{
  "qk_norm": false,
  "bias": "all",
  "tie_word_embeddings": true,
  "init_std_qkv": 0.0175,
  "init_std_o": 0.00284,
  "init_std_up": 0.0175,
  "init_out_by_depth": true,
  "optimizer": "muon_variant",
  "warmup_steps": 200,
  "batch_tokens": 131072,
  "max_seq_len": 256,
  "train_tokens": 459600000,
  "max_steps": 3507
}
Each number is 200 + 40 x the weight over its row's rms, rounded and kept within 0 to 999. Layers, rows and columns count from 0. The size before them is the row's rms in percent of the matrix's.

# up: layer 3 MLP up, 1280x320, rms 0.121, rows 276-322, columns 128-159
# down: layer 3 MLP down (transposed), 1280x320, rms 0.0833, rows 276-321, columns 128-159
up276,097,154,172,210,187,167,245,222,234,198,210,146,212,177,169,248,211,238,204,134,140,245,167,249,115,182,95,303,235,217,215,168,175
down276,100,183,244,214,177,214,180,168,220,224,220,154,286,256,227,270,218,292,206,126,152,266,170,193,209,231,128,167,185,184,200,192,192
up277,107,205,142,167,178,231,233,213,248,213,158,238,220,215,141,167,206,127,167,242,205,152,207,176,266,218,207,301,230,197,152,257,195
down277,099,253,232,206,151,268,119,172,224,216,218,192,164,204,209,182,156,209,206,236,172,240,243,212,221,211,269,195,261,205,154,269,229
up278,095,145,209,190,198,252,192,212,158,178,274,203,179,277,235,300,151,222,152,194,152,164,159,160,197,221,273,223,159,196,177,188,258
down278,097,218,163,243,201,222,189,159,209,182,192,169,200,224,287,146,98,190,307,125,204,270,181,198,221,228,199,213,169,188,255,176,207
up279,102,192,140,162,172,130,159,214,189,255,136,155,191,158,211,267,238,155,152,291,166,126,177,124,166,200,153,157,253,281,229,212,149
down279,105,255,203,253,218,312,259,207,213,220,212,181,203,168,208,176,227,254,181,136,204,167,235,211,235,195,241,175,166,150,221,152,250
up280,090,146,165,240,191,195,258,222,225,223,234,201,227,263,249,149,211,233,211,202,220,180,205,225,165,190,129,208,206,208,140,216,227
down280,094,132,265,212,142,219,193,230,201,151,176,240,136,175,256,224,173,176,201,139,213,191,188,229,190,223,177,229,198,229,186,238,223
up281,109,167,218,201,184,158,212,177,168,187,197,184,188,174,243,247,193,227,205,181,228,232,215,162,171,298,165,287,213,237,133,182,183
down281,106,194,190,194,231,131,232,201,179,194,228,231,239,148,193,210,228,221,219,221,163,184,110,120,200,158,239,289,210,223,152,197,180
up282,104,194,185,284,185,147,188,252,140,246,274,218,196,185,255,232,160,210,179,190,210,150,214,184,183,278,170,159,280,244,247,181,207
down282,103,247,234,211,260,244,197,273,130,161,221,209,295,179,116,162,179,219,141,194,149,269,253,196,234,173,197,219,242,196,210,236,150
up283,105,168,200,191,250,180,264,214,245,145,192,248,256,197,179,193,228,246,252,166,171,279,220,177,186,191,178,177,292,189,230,227,212
down283,108,216,249,182,168,239,217,229,242,146,152,232,194,221,220,196,199,254,200,210,175,276,209,232,176,189,226,115,184,206,127,239,169
up284,093,221,206,241,187,218,207,265,275,178,208,138,209,210,208,216,272,141,169,191,276,212,185,282,246,294,184,232,198,234,167,249,146
down284,093,215,146,200,194,171,151,180,236,188,240,174,183,188,253,220,154,235,154,202,134,260,224,171,201,209,180,250,204,173,187,160,290
up285,097,202,235,200,246,152,150,186,130,133,266,204,177,98,186,252,182,246,182,229,257,213,192,131,168,181,245,182,223,215,210,182,208
down285,095,226,180,157,220,156,182,238,228,241,195,178,243,259,232,183,261,155,232,201,163,203,231,151,252,237,158,207,210,195,188,212,217
up286,106,162,190,166,200,141,141,239,258,259,213,177,111,205,162,259,189,205,176,187,88,184,203,200,228,219,241,193,200,167,191,258,252
down286,098,211,224,122,259,173,222,183,270,191,248,227,281,234,220,239,221,229,255,160,207,169,264,223,161,288,197,139,189,138,167,258,174
up287,104,210,179,219,189,185,198,252,159,151,214,156,198,90,235,225,241,177,205,247,162,184,230,260,180,141,147,179,231,183,260,224,158
down287,102,218,166,175,228,197,223,194,178,202,174,185,184,170,185,219,268,207,235,197,154,202,181,222,193,272,181,174,185,236,242,197,212
up288,100,189,280,239,214,207,217,206,176,238,207,232,134,243,127,254,175,218,214,148,121,230,213,182,233,252,225,194,162,96,219,195,185
down288,091,128,162,206,160,220,194,181,252,198,190,233,303,220,239,147,229,169,130,210,244,143,193,215,201,194,224,247,195,217,142,189,198
up289,105,246,322,132,181,206,223,219,217,208,242,225,176,170,128,226,186,171,196,268,229,146,150,218,215,182,220,186,213,132,246,188,227
down289,105,260,159,100,239,125,132,179,240,261,252,202,296,257,142,159,169,246,155,174,117,176,281,197,127,148,167,256,206,198,296,216,178
up290,099,262,199,269,207,171,242,192,189,127,225,190,219,152,149,227,252,195,179,113,161,263,220,160,228,182,178,275,263,185,126,166,185
down290,107,207,125,241,170,203,253,178,210,181,219,191,207,165,214,212,163,188,157,230,223,141,194,214,209,134,124,210,220,147,175,213,159
up291,095,105,186,258,202,118,154,261,251,223,266,132,211,169,217,169,237,184,228,249,179,204,202,178,144,168,212,181,207,257,142,184,191
down291,095,214,210,159,244,237,169,253,140,221,183,223,230,119,246,250,250,143,227,196,202,215,273,126,195,255,184,186,226,214,261,197,150
up292,102,216,152,241,106,163,216,239,225,221,195,145,166,143,265,213,195,146,176,238,164,148,221,212,247,225,147,250,245,162,241,156,209
down292,095,220,237,224,212,173,168,165,266,166,164,210,200,191,165,212,163,189,173,172,230,111,220,159,176,150,222,196,156,221,208,213,128
up293,100,204,150,193,223,237,250,231,268,169,215,245,225,183,223,201,92,203,229,219,244,211,194,139,216,179,145,275,171,160,137,218,217
down293,100,180,143,223,128,243,198,257,189,200,149,227,192,261,213,196,186,261,165,201,160,233,290,213,232,250,200,175,153,268,220,154,254
up294,106,194,284,216,181,244,177,226,187,172,260,212,241,231,213,160,165,203,194,198,153,161,154,113,96,153,255,233,200,237,198,192,249
down294,111,141,204,199,171,171,269,164,171,158,230,205,204,185,198,196,209,195,237,264,168,148,269,178,233,278,180,189,213,181,260,228,190
up295,104,244,210,180,325,220,131,169,144,214,197,195,225,241,164,144,144,165,141,141,189,226,112,189,207,153,196,166,205,267,181,242,198
down295,107,215,202,186,225,173,223,137,251,178,142,204,137,221,168,288,257,66,244,145,214,282,139,257,173,185,178,244,217,194,232,159,202
up296,104,146,153,177,193,256,225,196,219,257,282,217,210,192,285,228,221,201,200,189,146,211,195,213,269,191,200,236,195,178,197,172,164
down296,102,166,167,188,223,176,177,110,238,271,236,226,202,253,265,183,216,199,221,175,150,286,268,224,230,197,165,230,153,149,185,220,219
up297,096,194,201,207,237,220,163,169,164,192,225,204,274,191,215,202,223,229,249,212,193,168,183,218,246,242,200,136,162,144,182,216,143
down297,098,178,238,291,167,233,233,167,226,66,195,169,214,180,102,210,131,218,259,215,287,234,190,199,219,173,304,213,205,186,117,276,206
up298,107,250,221,238,132,128,221,202,220,208,173,146,171,167,188,254,207,137,186,187,238,215,230,174,186,193,118,280,248,243,142,148,179
down298,105,174,200,209,150,262,215,159,241,199,203,212,170,274,171,131,252,231,240,213,179,153,194,244,194,150,213,230,181,178,237,196,277
up299,103,217,184,269,157,174,203,190,175,146,186,220,253,278,219,164,196,213,209,257,179,134,219,207,214,188,140,182,270,183,249,253,200
down299,100,177,202,180,211,229,166,182,126,163,263,153,228,206,167,265,212,282,151,223,254,166,282,223,159,161,179,222,255,223,180,200,167
up300,102,250,206,182,196,267,147,213,128,211,183,244,168,199,191,149,195,206,199,159,174,199,244,386,230,138,294,177,169,182,176,189,179
down300,104,206,252,255,144,237,280,176,179,134,152,266,301,146,169,178,89,146,241,250,173,265,223,217,175,177,178,206,251,242,213,162,210
up301,100,176,270,280,175,228,218,164,222,151,174,196,160,218,208,230,126,175,204,189,191,244,172,109,246,209,160,242,185,259,203,161,299
down301,103,209,213,184,198,236,251,198,172,259,193,166,215,200,222,152,174,182,220,222,126,160,231,192,306,130,156,174,237,149,190,211,193
up302,108,100,198,161,166,162,177,265,276,223,296,170,178,225,206,238,180,138,254,260,163,159,184,158,160,185,177,224,234,179,222,142,232
down302,111,200,282,251,236,194,210,210,199,162,203,189,217,178,204,219,190,159,194,220,176,160,162,272,220,288,200,183,155,220,254,91,168
up303,099,281,146,221,95,165,219,201,133,249,191,212,265,188,246,186,225,223,169,180,216,156,238,205,151,168,166,285,192,262,185,165,193
down303,104,154,250,219,204,142,208,142,155,210,205,168,321,171,178,180,190,245,245,228,242,166,171,157,183,163,142,188,303,243,241,100,196
up304,093,238,248,213,198,243,210,243,255,164,178,201,139,134,261,145,144,187,198,168,243,190,240,273,208,178,214,236,197,153,192,169,180
down304,100,244,238,208,191,141,224,228,208,239,230,186,158,187,244,147,188,134,137,185,205,282,152,265,118,182,212,171,209,194,191,231,202
up305,096,184,257,202,212,266,188,170,206,152,217,210,135,295,180,242,225,141,198,208,199,181,180,195,225,213,115,192,178,161,282,183,241
down305,097,196,173,245,212,202,147,212,233,168,207,149,184,105,154,197,173,210,197,207,239,211,186,160,221,219,259,234,179,203,180,233,209
up306,099,162,224,185,216,264,86,186,195,222,140,240,247,199,209,204,158,190,260,170,165,152,172,227,268,232,210,225,211,221,198,235,194
down306,096,182,241,179,262,112,148,310,231,220,230,257,207,243,185,231,136,185,175,160,216,248,236,239,183,215,222,156,216,171,171,130,125
up307,092,174,194,186,233,184,154,147,181,270,185,246,184,217,220,154,146,196,142,139,185,177,157,228,182,260,157,200,192,160,203,131,140
down307,089,196,151,184,151,165,202,263,283,183,170,158,155,171,96,273,187,122,289,209,249,139,134,177,190,230,203,209,194,228,164,227,203
up308,094,112,225,254,221,207,247,203,273,223,136,224,229,214,197,126,188,175,200,255,233,162,203,231,199,173,101,214,211,168,186,267,199
down308,092,181,175,193,157,285,210,151,226,187,129,125,186,211,217,203,239,113,257,220,162,238,168,106,160,219,268,130,145,148,204,233,152
up309,092,207,187,143,218,165,242,181,153,162,197,237,108,192,198,198,125,198,148,131,193,146,167,180,251,178,281,187,233,247,199,157,214
down309,096,201,176,181,251,184,150,218,190,152,216,157,219,227,218,244,228,186,253,214,188,154,168,203,169,179,181,192,181,267,190,231,151
up310,103,243,228,303,279,287,300,193,146,192,186,251,154,236,179,189,176,211,272,228,246,125,227,135,177,196,237,185,171,175,153,185,191
down310,101,212,248,227,166,188,240,188,182,177,179,244,249,151,210,198,213,199,238,245,221,155,217,192,167,149,183,203,210,147,237,138,158
up311,101,196,211,216,154,131,206,161,230,213,186,179,221,171,154,153,189,141,169,172,141,128,194,246,178,197,138,195,188,190,216,190,223
down311,104,158,137,200,258,259,165,232,190,171,219,193,196,209,180,233,210,186,246,190,177,172,188,148,189,198,162,154,218,252,212,209,202
up312,101,171,140,255,176,214,283,177,204,111,207,281,158,180,174,274,216,276,188,194,216,168,188,160,128,192,206,265,209,216,179,161,104
down312,099,188,136,156,216,247,235,223,223,200,212,223,195,237,296,254,216,210,148,198,212,200,183,250,240,144,169,213,181,273,242,213,179
up313,097,209,209,184,233,188,194,169,161,263,204,161,197,208,235,280,214,197,109,162,196,236,212,199,234,243,226,237,187,272,184,240,188
down313,093,202,195,140,251,225,208,221,143,234,169,227,170,201,273,262,226,263,219,265,215,220,163,200,233,264,174,219,169,245,256,177,142
up314,099,211,191,215,143,148,171,236,184,230,220,181,256,325,218,166,180,206,150,187,163,212,216,256,121,255,165,228,198,203,229,196,149
down314,098,231,206,224,171,177,172,180,152,150,224,164,203,239,255,182,217,336,234,170,171,246,205,183,259,212,176,172,245,231,172,238,227
up315,096,153,118,212,226,153,168,193,169,191,198,259,115,204,178,193,275,161,156,177,130,184,163,270,216,261,134,222,210,208,166,226,172
down315,097,156,227,236,181,194,255,199,247,165,292,200,240,232,148,193,278,229,198,114,255,172,173,128,201,210,194,184,227,235,206,133,249
up316,092,224,220,185,240,247,174,149,210,168,227,225,154,191,218,208,210,262,232,124,303,207,188,166,196,198,171,186,199,137,196,232,191
down316,099,252,154,124,170,207,170,181,247,212,152,183,190,254,189,203,101,206,240,174,100,130,210,263,149,240,231,219,223,255,229,223,234
up317,102,174,165,212,216,246,168,209,177,254,218,195,163,174,263,186,161,171,127,164,167,219,136,195,204,279,229,218,206,214,164,197,132
down317,103,183,208,193,153,172,284,166,192,238,198,208,175,225,244,185,177,169,189,129,154,215,199,203,237,232,213,183,263,180,200,289,191
up318,115,210,158,257,249,170,244,249,191,261,177,179,224,217,218,194,185,188,189,202,199,254,139,186,208,286,179,210,187,217,174,157,212
down318,110,188,173,225,146,165,174,234,152,233,235,123,154,199,160,201,138,132,202,200,221,195,273,194,216,215,229,244,168,246,181,210,163
up319,094,212,142,215,272,189,127,186,218,130,125,211,218,169,189,201,207,239,198,278,246,149,182,144,194,189,136,158,202,183,224,216,134
down319,094,121,224,240,95,246,209,215,180,260,228,191,140,161,163,160,219,204,189,143,170,190,214,238,216,125,234,218,223,149,259,301,270
up320,098,215,173,236,185,245,168,207,143,223,204,230,219,167,236,204,150,221,242,171,186,253,177,193,188,156,174,199,162,196,252,214,278
down320,099,122,157,293,219,239,234,240,184,293,211,237,175,139,175,205,147,199,271,208,174,250,185,256,207,264,221,109,189,230,171,251,159
up321,103,250,186,144,192,233,142,164,190,187,157,197,242,158,207,170,156,235,199,111,211,188,148,233,145,232,177,221,202,143,244,179,139
down321,105,232,173,135,168,201,161,185,185,188,202,181,217,167,280,189,182,144,262,160,209,240,164,237,132,265,123,216,309,178,237,196,163
up322,104,219,215,274,232,159,198,197,211,192,183,312,165,186,163,180,62,217,170,217,189,203,158,189,216,188,213,185,254,181,215,227,169